Weights of a small GPT-style language model, trained from scratch on English Wikipedia: 56.6M parameters.
Each number is 500 + 25 x the weight over the matrix's rms, rounded and kept within 0 to 999. Layers, rows and columns count from 0. Numbers have three digits each.

# up: layer 3 MLP up, 3072x768, rms 0.0328, rows 2368-2392, columns 512-639
# down: layer 3 MLP down (transposed), 3072x768, rms 0.0266, rows 2368-2391, columns 512-639
up2368:525456506459477466492541521453483511495497533505547489493537519497469505510483479498536473454454500508554471460523527507517477461545549520548481528490494509488543489535461462479481501528537485553545478485494491492505505473474506507498518522469470489493538509487533483484501519479505471527467525477512521488444474549513518526535555492512515481491516502471508487483507495497541487478471
down2368:545487528471484545571494489510506478478514527505524503511554481449488554477517481498508525490500479512517511499463536524521533523525490473522458570465495504508490542472461451545513512473478477478521493476480536502514497506522497531535469512471487517449525498501520532473542503491505524486468508523513484499511467518466482486497497500493491475503505493487485483547515459542451485489478
up2369:499479511511505476503498498479477527513450531471555504478467497533499521494482502486527474488503517509495463533497510524496543464448529541524474525505479495480450520521501432485498535529507530502507485512544512465496540490481495493512472476491466537344563489517460504533512513480565513498518500508500484529470452490508505475511489462498467482491490551536531496518500546512493522470531
down2369:500535536484548470476478430520501447506497477563465503500525477485505497525519517526434516537516479503499498480494504480527484558577481499496511459561434506502575488490516500503524468470501448526456500505484455510511468473515508496514550532508519476539498525528531476506471513527447454486494514504521504491514501532499496497468497526506526490546541491450468506463515454486487499522486
up2370:526515490515508479527493519501500502535554554501502494507508494522496527481508461496484514486511494509489503484506517511473508506502500480495502520514526535505491496470492534433499499480505463473498485505502483503491496506469458477479500478464485494469503523533495517496495544499500504462476515427523504497518481492475467511488534485490489514529551527467493548502529502518488520513450
down2370:499478522493460482472506499511537463493459468471509498496522479443499496513507518483532490510461528521522514517482460481459468512474492484486509500493497508456501464498469485508460500495506492490490486501501470510478512473529453503502475585477503493495528497479511498513499498499495479506460458516471544457507466509471475484551478505534509471508508560513481499474509504506477498489484
up2371:492541491546482503496529501520507492502534462506518494500514521523502452471481524509437477534494490507451483511531513481449477538514474490474520530523529537527531533512460512475553469498556490519522481512525533487510511513515497472559482513499487518496473532502466490505530519517516543473517500492523519483531480504498516493539510502543519481488532501502496470509504549493532485465524
down2371:497509538431493511522497511497522510518502474471498523484503475518476561496446473484501498511525502494491519551503480541490505516494467460522543481534526489480488516500477512485506471472496533474504479445511503518470457497474544504501507496497513487473481475533508461506484447493510507500529473514492474516441511504478511542465514496495460495491474497461512526454506511536505494530489
up2372:507547479569500490423496523541491550463530479528521478516507496476454519484525465451463473507522511530494477468515540478497518502477509495517485544531522511515529493483525482518519559437528519504465493539516542514527492533490489540490510483489516453481516500504522465532499502506461484484484534521481507505513493506544462495459519553514543510458466547481476474535493480510466474499467
down2372:553515516511441548495516537561527529475514532471552460524507558488479447466460474470478515516511428496482517465525509429504506501514520517529522555511518446529520518459473497546480520479518507495560473498500511461456520485514507500468547480501493483465487498491500424491515521477497507445499506491580516558450514432489464501465547562519468511452479493537547484469492477523502473552520
up2373:496542533472480492508485516479487528489489519467587449478506480499509499507475491514508521477486489504473493487478547486492468492520506539497495445522480518509499489569506520494445469511544509479519511511491481498486553481502516498487472457486503496503508515518531493556462484487466457482509495455502506524543492534512491541532535532524472467478550518508474508509508481521505532470512
down2373:553496513441522438489504522553520499519519498489493488487519486467509470486478531482495521497446469525534495495508462561481499454475502493478533503525472476486568537507565438500513475533479510479523546534512507459513508520557502511466491502473509526570505502456514505525531504488504514491489491517498495528482486511478471476445508522499468489521501485522513524490466549516474483515520
up2374:475487457506466496479479469507473512525499505438560535516520518519472528482465469521492523536474464511504510528514473512439520515477524495487474525502479506456538541526524539491483511472513473489516517443508490518533521475483495471479520487490485496478483501514515490546496493507511533514517500535501540505478518513553515498524502478528488503506452497547505511486491508506490477495488
down2374:488462484472535502523529500500478522493486532509496487490511497460471512526463486514500439537517522497487485521537527476492545495494497524505477514490521487443548494487454505515504508484453490457560490474549528470452479512491529467505486504556503544491496510533491469507517523497517474472473539515515479510535475489460530511502511475497508492461463463498520440487505486497483490481547
up2375:507524478462472498478503468522496527490466502481495455533527500480494474515486491541523498513488492524487442494506504495480495498473525486515510461505465487500511511525520519514497508475520484509444476552488513528511498499468471493491480488467551467472507517536475481518511514482529483510490492528514525516511513479516515499555537498515524498487497502473520457504502535505503532486510
down2375:494527467497499512476508552469505518495481497516531476515527511522482530541523498504479525514522534505471566483468489536511485488482471452505475488503481515481492484475491488462480466551517534463476483474518535501514476529505491508468519469471480506480460483510484481517492507509504513489509487524506511519516476509514473527523520469466472478533482484548511497502574488503501496525452
up2376:509512498518483495489524475500497488477492526497495495469516523504494490496501505508463506501495513507481531479523514483486489501490469528485501527542479466507494508528513494465516517509540529508471501485526507486517521491493515488517501508497512511486472501514486483531491548478484505494509517503473483488478490500516520531488529505514500493519496499520510512524522472501512494455509
down2376:504506497533474468485525458507490506486494503500495466473516512499482510498497513509499486517505493501502487493512497488476504463488471494506513504555504500510518516502499497482519498487509506506500483500527508503481513487498516495508485494515508498373499519495486503501482524482484495490512530498484483491494503509531517511498515504511503506499484530498520499506515479499521494494493
up2377:510523480511481501509477468458509500505498518545539508459501520510529490492480514516503496555518467513449487510496506489456495474476472524508503511536535499488526514488511527520483492478513527474505511530513507506494487514512500518487498457520486526477510503466505499495496473488473504495485487443471477527523524517523460509504495510505520498530475530486527536532529494522497504495504
down2377:521539485476477487471483462479518495505507510495509485471540521497488493497483516504525502510513490508490498497526504501468489477506498512517513510548523503482530510478497523509497490508483504496496502515503532507479495477491517484494505469512478504363476528484488487481506494493472524474452533461488480493506497493518496511533506509508517523494477537493513485528509482519486487470507
up2378:505491534485502461462481480501525480498462499460524489517518514480439504524471515522488532499489509540539492456450480509490484482545545521494521504518508514517455490505510516473477502491480485500432525510523479501502510520482511506485437476478438507504511509524508482551486470479519538524551461479495490479502451486484510483503483473495534467538491501483512508501492494480491473472503
down2378:516497463512503504488495500483480471524532512508510527474511484515467529512512474516502486473492519516500481495516457517564513528472481495513480527524515488452493538480486481541498498521506541465499496540465443505495482488501516505540540515548517509455529496498490529471484514487471510506499534466519515548516504465507476502494538485495503504479503503505493546465497540538491534494546
up2379:490533468525516525477548470521466512519521511509511481492524526535467516483503497472461494502505487477536501491503478488487505489516476492502519513521498511524495533518511499493468509464500479495498494535544497458506475510535513505458448509540520464517460475520491526506499481478465521478480508488491501534516534516499555515473487528537467491514514484506473518493480507521550525500473
down2379:512494551462529479511478495469510511520533459513519516503542447522518498493525524475488487461456529453505455451485494524513532498528476480524480510514492495484472529525491549503516502485462507544484553474511503496528539505489484470498503446474467519490516518495518469546468504462562472486481468530515503497501489519521442512529440511501475455538466532510463500508481471497508457485518
up2380:505504496463503526510482463466498514509531518525528506479495522521495493464459538509524511495496484492563518474559467429472490489499501544511495481516558490468491499520505476466518477490507500486493486518508499491486516508481489468511485513494493485502503534525515490470483483488536501507460499511475488471455502528523501475486517488479463517518471538449518470493480439501503511529528
down2380:514493502463510486477469529475491463500515511516499529496489509486533518549513528493485488531482490539518529487511493479488483496548514540536515480550479497514493520509511516465524513483459503514517573491509500519479476482478508540550506486528508514488457490511499515471501528505512512491470517512496499496530475523533484541512505513525498520507495507517514497530520465511518529474520
up2381:452504505471473467445504524527472508476514460506507489495503536484480489516481457517458527549516495450517516498498502517511499485507472490509478548500497498542535528522489488477480486485558469542474501518492510537515508502447484506478480485483505483482478457515483482507469481440508550487530509528474496542471514471522545505558506491471464557496462467465513512488500474525541488484493
down2381:485530538521452473498484518505475489520493527505541512522503547499533490536481468539463478536500502500489554519474544497523469444495506466521493517471476466452516467501529515564467491492515453485530455560502474530499543474531488516447464542495511512517493481505494487502509489547492523476528476481481563541482535490480505491544479484450509465439465471498470547473478527489517498493545
up2382:465489505516476460479501518511498476540511522468474477511491523508514544499502499525513504564512504505515474486488522490472486531521518524475500534487519486500511526488480506520503461491507564519445474515554505502474538470476505500545485478515525471498470499471521496536476470490486516466480487496503514542502525502460535457493505536515508505518514517523539478466486511497532508481508
down2382:523464516521520483499496496489473522491482509486515501494530504517505467503521513518490459451474517522469443519498488498468519480523514468497496483492465491501516474459527527471510502534462469514519483503531486465465478510462484525456481484508495515552465484515473499495482490528490532464533512485530532509501480503506502518497481507509496502463488464505492491449559524525526490503503
up2383:497528478503482493482539505490536525497477448541523502482582484487493523522490518498500504455493486484518531451514474499506503524502526532524533493514517522523494513517478535508467512463496499453443522458506487480492500530505466512507468491492496476484507500498483450485519482487510500512479528483515498469476464519532493446439536503500509489530496520517535494502512505545505521463503
down2383:464478500511473536468494518504473516526540535466469469518493497537539531464507530427473440484487490491509488497515502530527483480511522516449447511474490530442484496454479517486545444540472463489555501482461512508538480477508447499491511477509504468503504539517533497515547534525514470446485465468488537541499516500532495503479527547469521506488503532517491460513467496524497455478521
up2384:501518492478511471491488470519518523520564498493497510480465495488485494534506524484509464544444476507460480498498520465471518477488501489524536514530555453483477508488498520512514499495534509525492491495510518505472522454494530500468487522510524508473468569536535446488494525490514492498465509514445484473496512503539476501531481535505468524495547514421477514492554532507480483523493
down2384:489523522497532514454468498529429475494509504445468508504503483554530512507490545487498501513514498483519475505490489509501493504527476492543486497491511462496473473466518501460502552495460511521503510512511512495477499509485450538501509525521472530443519536472519477469495517529459521511498514491456442515506520475477475482459477553521520526504513524515517491445495499455498546531506
up2385:549527530508512516446515475493465506504554493515491488485524509513502506488537491505475511508570504495533467487534543480450516467521492472474529489514519513491475540508527513499495472459476493470501466488535535547475466471528516515489493472486484462507528480501454447501507493502488513524460513466555571468502520514499478522466548495526450474498498500471494485524501477469486548484507
down2385:504543526539464484505519508515470494522500526463502509479526520493470520530517428524479495524543533474509481514490481527543494510498473493515488517489447489503485503471511547521486534469543499487477505489483475474475513448508504468496474507473490502505487479479505464511527487493502519465496463485462493490498522466494517460510523510546481467510474474484529498544485483502533502490464
up2386:451485519514453466492469484504542527469500507508493512484467514530485512502462460512449523506501511511501478512497457466492507496495515511514476511537508523463505504540500490496556493502489532576456469535501497514518536466528484462482494514470494470462542459484491495510489524496501497534502514459462492511523464537510539479551522503460463532496501547518493489555490543450511491521497
down2386:487509477467537518506544513525487487505513498494513479492471522535428444458473497490490459454485518541474475523476500433506459489497526528526528434559486467499498465486428528556479479511482516526477505515498536524489569518488498484500510462526515487463491515517467524469482510475509547476485476497513534501500485528473508506507501510544500466470531532503547487484518527485530482532524
up2387:507488496505514478552484518498509531453511536487518516475492491532513509520510544506529513466449509507539504514498505498507478465460491511534496490500452493485486518505497513497492521496493494500499500476520513527484538499497508492490513471472501483459514495551498486510485531489496484517495500500519497486512436513489481485492517492464508513457482544487519524506515483492506502483508
down2387:507533505498460498458496529490493493519490500467509496528515474483482478493499496483468477514523476497468488476505501522465509498551486475495500493514557517506505508479488470495518477493508527513513477537483470469521462528515502482514494507535482511527495489465489511502522469498508517495483481468485508510514560492502509507487482533523505492525511500496492497492466495506526524510495
up2388:494515492535494500446492467507499497518460509507470487510502535497503550441471507510482493496526500501511498480498512500453424489501544502466553479519478541543501533493521514512467495553559507490493497514494484501516528496528489546471449525567468524500485492499495539516550509485505533476451475508490513473500488542509509526539509493506467466523453520512488485512503472502497496483492
down2388:511509462507517484501462495500519483533493482501510539468518504527453507492492478509515523490488542451511515497526496503546452481545499493501522530482491523513515463482528537541477504452494486533461482507484513513516505451513535516491472488558495511496515537551489514511489462463466481517509487463508516514506496467471503491475458480539511511499549525507524473523494470522466504489487
up2389:502503486527504459491507504506476533485559482499511472468487515504531509490473507483497499531512452539488498456488515480464481500512482526491463514511522516492508550510430492460542521528519504518507476513472507508514538506506501518466477460458480523481476508490488493503559494424465491480505508494465502522509467520499534507484485478518543538508517529473516512501478526526469505471478
down2389:503472499517541504489465522490501529511472469492527485493499480546536461558531450526520537499544501504517495447509469529479513534507516489431464504518475504554497557521510506511561553469517471509484529462495495487549526475517474463513537484493471504456492490457504447559505521520485498475468514498513481537433499519500480514538469475505451524471499523487531550478500474454525504499483
up2390:514510502529525527467504493528534506509508496504463521485527509521484501471498489530464528469522504493494519504507529497515529507521462485484476531512493523536507473533461534472491531519545502537487504478520544502531502453486431470482532462535456543501506497514552463511484517499502570491520560517495501450485430519504478500559544487505524489525444488519493479520520469470483527459462
down2390:505456525440456489481470514518483502511509480511501452477540478452471506462493463510543477484522496465518504516484575521465530516459479493493484459544514457469497488516502483489508488459503483479490468520461464486536464498462513506491518516540448477467493512511505461554473516491495498525460491490540487550508563536487503453472535467510487504483522479522502483495547476448517481505465
up2391:525538470490535473465517458522481537509482519556499495477521484501525516536493525488517460522487440486476507509528502486502535512508503539513522463505509537527498515459520547516511475495492523499481518486523499432504520500489483481516497469531483503386494515490490516490510519480465483464499528492531498475492530541514488469501468496532505517520527509486516504498526505506492469511481
down2391:518481531520447460588488520477509513461492476495490500507503497508503552476499484478465529488537477474523512522485490514475470493495532478498491505544475488446516498579462481481494504522460476506498458510497490488540477481510483467483512537501484530533530482506529552441503473504528526530522521512505496490470440516480511521499520474486511499482474477486500524534505504483520490445497
up2392:458506536473493455530526491455451520520541536523486507461484534542474500524524499504490468527481433537522527498514503455525475486531461475501497489532535497510501496511520507515506484517503500495500492522491497505474530416534499530506487500488446488483504513483480491532473508504504499533477493520506508527501500499533510481495529491508477500490420491527500489507503493503502507523502